{
  "norm_place": "peri",
  "rope_base": 226000.0,
  "tie_embeddings": "early",
  "extras": ["some layers without attention", "local attention windows", "shifted keys", "gated attention", "capped logits"],
  "optimizer": "muon_variant",
  "warmup_steps": 0,
  "decay_fraction": 0.723,
  "decay_shape": "pow"
}
Each number is 128 + 24 x the weight over the matrix's rms, rounded and kept within 0 to 255. Layers, rows and columns count from 0. Numbers have three digits each.

# layer 4 MLP up, 512x160, rms 0.143, rows 356-376, columns 0-159
124141111095100138156122137141126107163072136108109137156102100108097136121144130172138068150157151127093097160152129113148089134102140102102079125169148106133159108122147102122126153125111137138115131167163118129159122171121122088105092122111106135094083158094131162136109134125131149150120104135155156141120164087105144148085124131108140120103105158160153125138150143107142134116134132107140134116153157135143155126104156080117142138109098106114157160090175114153132108127156093
097097128133110076099124139108150153112165104137135104130146146092121142144149133140141146166120140112159092092105156157148119183111121062127150126180129119158102158083110172148144153146174116148141143145167157169104157116133136110151110095088130145133113139121131099163066115129112118162119172114116098096128151089122113136140081143147150108096146155111128114156099156089152116117158134099134108076115121142193097150109135141170112162168136136136115105110098137137181125139108089
104110092113152117117166120137138151125096131099147144110103150130180150101172166114114152132069079126166136082124112108111155090118155094154136167107120167109164126141126132131098087123152134114114083098128099119078139130180135156126130111110125156117142131139102127172110142141100137122124138136099134116167095150138143158131172114125116153102142144122143111084116109113157144115118156095142103152128144091135121138118125147096108130159139107141168096153164087148123124111127151
134124122128111102137118065145156137198130111161143140131110112140141112117096140140127122104129146159124106145139109127151137132127120121115102123131097129101144178135116184100104094118139090189132146114127151150141129105159143108155137124124125127125150093113120172125105114143129119141155101102111142119144127170119124107135157126141116149097174164088121149123098133079120141123111133148074148138151176120107165131129169123082098162129117085110135116126145158112107144110153138
166128105134144100128105092112111117146160111136137073089137100132140153096118161111119108116147155099131113098123163098123098135134131162161093114093134135144086085129090152110133121127137092114150147123111122140141142143127154140146104166129133113190128111192113168079119163113078136169126137172107145139149117145136127159101125131121133118112140131125143116129148095131147120107126147154142159123123077105106156112109133136079133129136116116152113136163127176122109152165143165
120126095117129136131137135130174155119170104188133133129113138161135133153140101157095140135123144169110124136099120122160131099109114116126128124143113157097134131133151135152108121134110115157151150142128103099101100148116113146131076133156166105128126138144121149125112112119151174099160144148130132106124152127151099175078148134122117101140166136150139135118123142142128148146124086110112102118134124116110117130167116114134116111151109166129090104085123152107087101135092152
134099100106158168073102116134121122149155093177116104157130169166146142172145126151112134095080157109138127131150167130125122140122077185124083166131171134113078137173068117112114142152143121145159140127138097171170115074148127129142139144160105103132129097106148133130147170144143133158136114141116099116098151130106122116121178111106183121192092113132089119146084125112108133114110156136089144146121117110142148146139119128156141070134118111160139111129149096120109139137110102
156118093152093130089110135149102112119125147175132116100089107161143154079152157123118125102149135116141092167118175112146163110152124133118096075138107101077163125123104157131126102110100135104129120119127148147156125077167116114123122139130112099115145106103157133160159116165134091157145142106127142103124127135146185158149156108142144124097177114121138108145106097129158094167102106113149114134137135104138130127137114078099126143089144157136124115125152149166127154164132117
161087092149162154127146150099109116119117132099161100123113118111099122100141114114114126106133107099124145162148139101168134182149109124150127125113134121136141130150115113130163122100129100149131114165150118163121145127169135111151118132127149125096107115170125143104127124150097091135178127135109164138153115124130134126136129104092144144133106124123108151171115113131107133147112119129153105079151149111139096098116126051138130160139117120148099105158137164106132145128152116
094143148142168138107104143089099125135141116160115080163141126126143163133102142143147099139112085127123130158141137128130137152118160108111124165160105142164141171124144124130108099119141129157124153158129124153124104125110141111136124135130084117089127164124093150130146138103115133119140141122176123107137096129124108145175123083139071125079109115139092159137136114108104127120144165169109083091176144120182136147155144112143117094149101150167098149099153135120078142095134090
150086157099103182091135122159143087121063143142063139149131127097125110112114156184152109126120116134136139074175117134091131136120127113071075094130128129142090151113121146136104136186117199149154109142152128124124115164130134152145128130075151119106090143126154100146108079143124093124123093142147099108162124090131150106083186161142138161081126137145137111132106110119130129147094129131154113164133102116126148122124103122160109108127125160116116138155127140149111138136151170
133116166154123142162115134162118125121135133098157108140097105128139094111101094128126148169124109167122127129132096151140089116128157111140101165126165097122131152142136127114111138106164114132173151119121110134117136127081152154126175112125134138097079109152119148108137140147136105124153129110142121129106101129138117130137139121135092154155120132152111151111112118143132124153091094104129156081148143085134081131133143130146158139089134136114144142126121120122081082128184134
165120091145134138156135117152129132155096149101108153101120126090162129108124116116160074128112133134176120111136149116133089155076133136121148134149140158092112154113095157110152117102125092138132125147120134140127172073140168162150128145119123164122115149120130144150131132102101140138132149133085132142154125144099085146083165130167144130121151088142120136132122139122096112112125153092121165115112118080163070134127097119140157111149156110101128109111135124149130152151106101
166141161105120150137129094138134158160122104142121124102102174076165138100125147143107142142170155146123109153156085135190179125128124102143136129105114107140111129113070126095077104198167150123119160159148094128048089124116108130121140143121139137111147118093081136150076112122103115124128131126138102125113163130105131204158133115123144109116152133132142092130146156180143126093097128132151120153105084144134088125147135132118104112137126180124133134144142147142106157094134078
140105090147112128149108145106107123156108129138139149113131101103151147110169177105136139148134147107114133123137126102058102182124201146140155124163120179092131152168154138101086134152108143117139117132148089152131129125138142129152084146112158132093119119125126129128199148133161117148145123146120131116112129128135139104090095136105143150138094105140162136130146083140091151106134050143175105154177131104101099121091151117110112092156121118053114096141143149160140103114161134
136091157087130134148100139130142119128096144121121127145156104181113123115101165098082167131143187104145155103116113154108172121140133128132108149115149139119150141139102102108144088084111112079156095203124171080155126115160134122114092125123107141137128115158121137113141109138119120148108093134154097167099175090155094142136166154140116134100142111163116116145112112136104114148151137131083120134146142097155106152117140099154138118153117107177134138133153126109091126117132144
100167117142133132152097120141138151172139103106124162092153115108147169141112108131154118135175113115114113124157161123125088113086116155120105148142128121138149092115124131105122119073131128141127144141126123135113095154129102088102090096122130163169147081153105134113116141136113106130146111125138121135167151132125115039145109135170128172163120100079107092126127125161089112134127146171112150148123108133119126128101149093147140155128146154132170133151151093166118141120118130
165104103134124106122112149138157132111140118124085150106088116138149156177131139121136126174160128135139157131140160121136085169165156134144167098149130160103146124129096127115139132133170121106174067105155149110139141138103136131138144114105129156122162099148155090118132097183100084128124121101140143099111131128149089095100114156134114112145134130147126138118140088130153129171135093114120159123143131099149170088168085085165103108143084099137133138134144117137130126121125117
101184123114125108135142098103121104176118103147089154116123115143121144147156123135096117134124107115179113141128105135107093099075125169181132142123160159117145098129114106150136126112105153136126115110121138057115142114139136107134123136124112158153109114151138095123118116133106174103199128163121120099135146175108154121124102149151114114133113145103138140121128132144100136099131117151143128109136119125146151137092154145121111131135130164110134119156161129122096132110153104
112120106110132124128122084136136162106154123157136076118116119155145136163143113120096119109113119093132175144145085136158179136165083136158121097115124093073150104148118145132147184133150111150136110119147102120093136134112142157106135107150108134166109119199149096092108116117104088129124121110111140106135120090138129153157164130132110141058115130130124147143085111134126123136114176129170092113144119150173140131153141109095143174176119151114112136123147105152145097114121143
141135132117172172115153096152122094133111128110163142090121140156139128157135117169159119108099122115104170153137168105111151143096049113129118186150112087121112107106109118164104136101135119139137120112125143069108147155112132137124097144132126144134131126101134133138161143164151095146113137103126083102134119130161080138119139124122091103141108096117185123110146120131092136126107134116192134138118111140151159133126128105151119145100126105135128148137102152126139134111121127
# layer 4 MLP down (transposed), 512x160, rms 0.229, rows 356-375, columns 0-159
135119133100152165119148145095127079135145124114142094114146121098106235127144125127141056129177154115147141142117137127106093101131107154094109182108118114115116143149121142148118112105144124118104150158149150170137147155113118108108139150109082112123123146139122115135113132148107107114105141140093122119086094122134151127113137083124171094127137186124079135139111178120174156133112132118127148088136139165105098145102132136142131165134150140120138142105165128152103108078143138
177140131107087141144159123140159138123108125125094102141154141153078117115137169145085147109145153110098125122134129139095095131152157146102136119130132139127096132151106158138086102121105109106110123104133170162170114143131169118099152181098138134154165128123081099143072156132152118126100152129122149091132124132107107142116164119097086072117076142108144134092122153135114165139124132133167159101162149123152114154150157124104149112095137110149154162157139152105142104109124100
105164126087128096144151159115101092119151116123103104100119126105136078134116134122155111126108101107072120133127074149126131150142134154124094147101111105159130143129111117124125132154144103177077116137109104167149133149161124146137186131143122174150185114124140146163133133188150161119120103116139141129130119148108170166164130137118127137133139078122142119122157126138103141121149151102133068098111137125134110123132132130118112094063133144120154155165108116134098128145064172
100129142153095127117084145178115125109109157126137142146087137124149115127055129139126123120107166128149149133137169130130129102138123099118138106127118125122105094127137107176148133148057116057101071158116135141113114138130126134138106136156158112113081152126195116137167119134138127100154116123107101121102166116129174157122138106147134100130107100161128143163110133174156158136132121167113126118143113114111150128114112136070140137121118136159141132135111187099141104169125148
107069113129140146096139111127093125103116105120107129117107129107109128132077187142144117152141134112144127103120141091148111120126124110151134167120146141101130128089150118157138114128174137141117109110125123156179080146122144145116114117165152097090143119099125137124136110105153146125109111151103102146135100117161139128128117109126100088101122127144166132127190164145111100201149137129169133143135107134128157139140141093140161132139132172138132102100131145155123155127109106
098133120114136146110128119119105115157128168139170138124112111105127128139128150158117115115154136110148150119135095141062125132095120134139140146142123144129123102132137091152140128168115141148109095140110129121143130117147145105080172144142109134113089115117133154109111129112110120131093139146124124126114136109115116115127144099149122172115140102126128137152140091145109097143142153155080117117143120151166151147130109151109150158135145129130161145122146135120156128122132053
107139156172164116143129106106140122047102122131135159157085141144080138151157116150094090127135121107121148050126141144092111118138122140122110120167116165143150126164054097180118117134088112098104135109092121165134135145119107127110135128140160112135130114162133139113127165118172106082127158117156130113084112159113122102108182122163140110142154129102129133150157138139171143082107102114099102138121115171142105125128135151158145136108141119133103143131110122160157138140115179
104139120087084121096130154116112094139158131105107139144155117122128152103144153169086124121155103114118087127126117105149112096121113101114130109126147180135157136142151167173086119102171151114091125123096145134148130128086149135102120073189154123139131175122154116126106121147127064102159153135141124144120147159110117145098131140137093105152126146132105145126155164136139118162151137082146103144139119161139107170121132086161124135100087148116145108123086148100122139164141142
146135158107104152112138086094137170146133129130080124168151174150166155151136158153112133147132127142128139133096163103147086109144159067105131139154141109129089132084133128134116119122127131109106152103164146109160138064140121120120110114118074129160135098133108124109156139108155121129104126140138105143130132112138117141147133151163115152157152101139098126102101135105106132088137124121142138146115104171136150118106094148115129134167123111132127129121101141156174099146082122
142154148137063146141113150156149139134154141118154167059122077149130104142110123103103164114160115129106121134149133133142114128102091132127146107086150121147105091158111138163091133124069109131173144107122147117166119143128111128148136138114150162097167078096127130108175108118127111136145112069135145121152101116157134161107143158085161162101116112135165105104164116172125124124121110133103153114087107114120175102130145115109098125167112152119162102120143154144132142146131153
090115115165144138137108127157117122160115117120130166098126125098103161152119103120124104170185154138114105173121109134113116147119132105146131131149133126119118120148128096092125137106139110155121118153124067142123144105079122134122091105110111093173061147137131116132107115134140156141139212107133142167160118071165132148084085122078111093179144131125135141117128080147130113164099132156120113213159144138160120110159136142127137119113107104145140163082147150112145096132160121
129114115135123091124159125140119136154154108131130147127174167128125168131142154108131161116095138116126153116170128129129134161155127128122179114107099140135126090112161101122107089117117134156134088151151112116112121153126121152136108158121117112086116099117109118143105090135094167125109118156166141135162154154104102089108126142110146142177141136104195101142100113124131108108117134161118161117119109129136094143124178113116148099140148093114100089106122094118172187093144108
085094173130091120170170140152098119138117104136097097156116148088107139126125098156121164124119147128114123111133105129133181112135111166121111123147145120114139111113158165125148108168132123143122164130125161149153133164104121109125072113157090106068133132138098123099094159114146105112146114142148139116149152128132153128104113133159129133134135151186142127070095153127130091147160131142148112120131116129088128129120126150073105119122135149140131107086128127124120146132175147
145137113166122119145128145128162144125112132098167167137145082112130101114139130088095124141120139115083098146128145131120136140155157155114145121133120134182168149142135149196117088133100109112143142127077142120155144167086107106111148125115138142178091151109141119102110145131069148113139084128127177126152121108131152106165115108139094108110126147091126054113197151115144138125120109140155118123101136142169197084103124111098126171121170133094078113170164139156097118096132080
174093145167112124110091115120152148165104077171113131165135104080086126172143114158110143139138122120167107156123164129148112158098165135129122132139121100098140109141095101135123089130100106137101120151111157142083073156165123180140165120118144118157108092153125107125130151125158169079133071102125122097137142162114192144108143134149109134149134158160065179136141117150113116126145130140156119124108112149093113127085137063149141130109126132115116157102141160158102109133145080
163140140139131132168143052097166125154117108118182073099125093130155100171128169124156150133135115119114116124152086137111112141143136108155121163115164124111106120130129127179156165098114130064111170122097106122099136128128102116095134118194081141155128123106156160191061135104084127145119121177143174151126134099120107130148140121129138128124120142134136165164085138122120106144101099127103147160178111114105145147097130137116073131149120105124146154129149123102162112087111120
135122131164086144116124119097121111138097131118153119097103132127100113115179172143106176131153110114170139170121150141104139091097108087142140140133139110129135110153139141119150157138142123114125084124109085143146104134072137093117100143141112136140119122137140161168134101167148132134104104112118147156094149146089155095130152149121128201096145139136132113114081109122134134146165155106130153103144116086105174147138120154143134093102111174126118106109127121126126128128131140
187111115105142124132107120110125118184142125143134146141137139117147164157137119166093136177123086131105169151107152151143164156138116113173071110129126096137080106131117100162139129073166152138170109130107102133105163150129092121114111168145117110122085131130097108145119087122136120068135148103106116109137157142133166096161119117092147136131137142103127102122167130141130089129094148133116131170164142140151107137107158097086114139117132084148130126099105155120121129129150118
112119100131071118119172134161093117130212143091149120143124142138153115150123147173119103090094134150123129109169135092154142147157092136134164129130090142125137169122132127125135144143117140134134116128111104162144096109119098131125165145118141147134107113114153110136127082118102137156094115121148111133099140063155123149119161097129101159118179139109126152089158110120112119057123112096142111133082162149131150136095116116132143148127151121169127151126134137129149104135104131
117113158109111144078140104116103165176124135147157101147133116154126128115115096151133142138125126109128148091106171126136141118122115127122148156122095104101128102208132140118141151139095112134113155102141056118116094116106119154117143121158098088124155167140135105064131102142136135150174148112134149109123132135134173125135121157171129139094143118112145170128130115128118140131132089141172113130147147130195102127136141126107087096090116142093149117093157122121100138139132144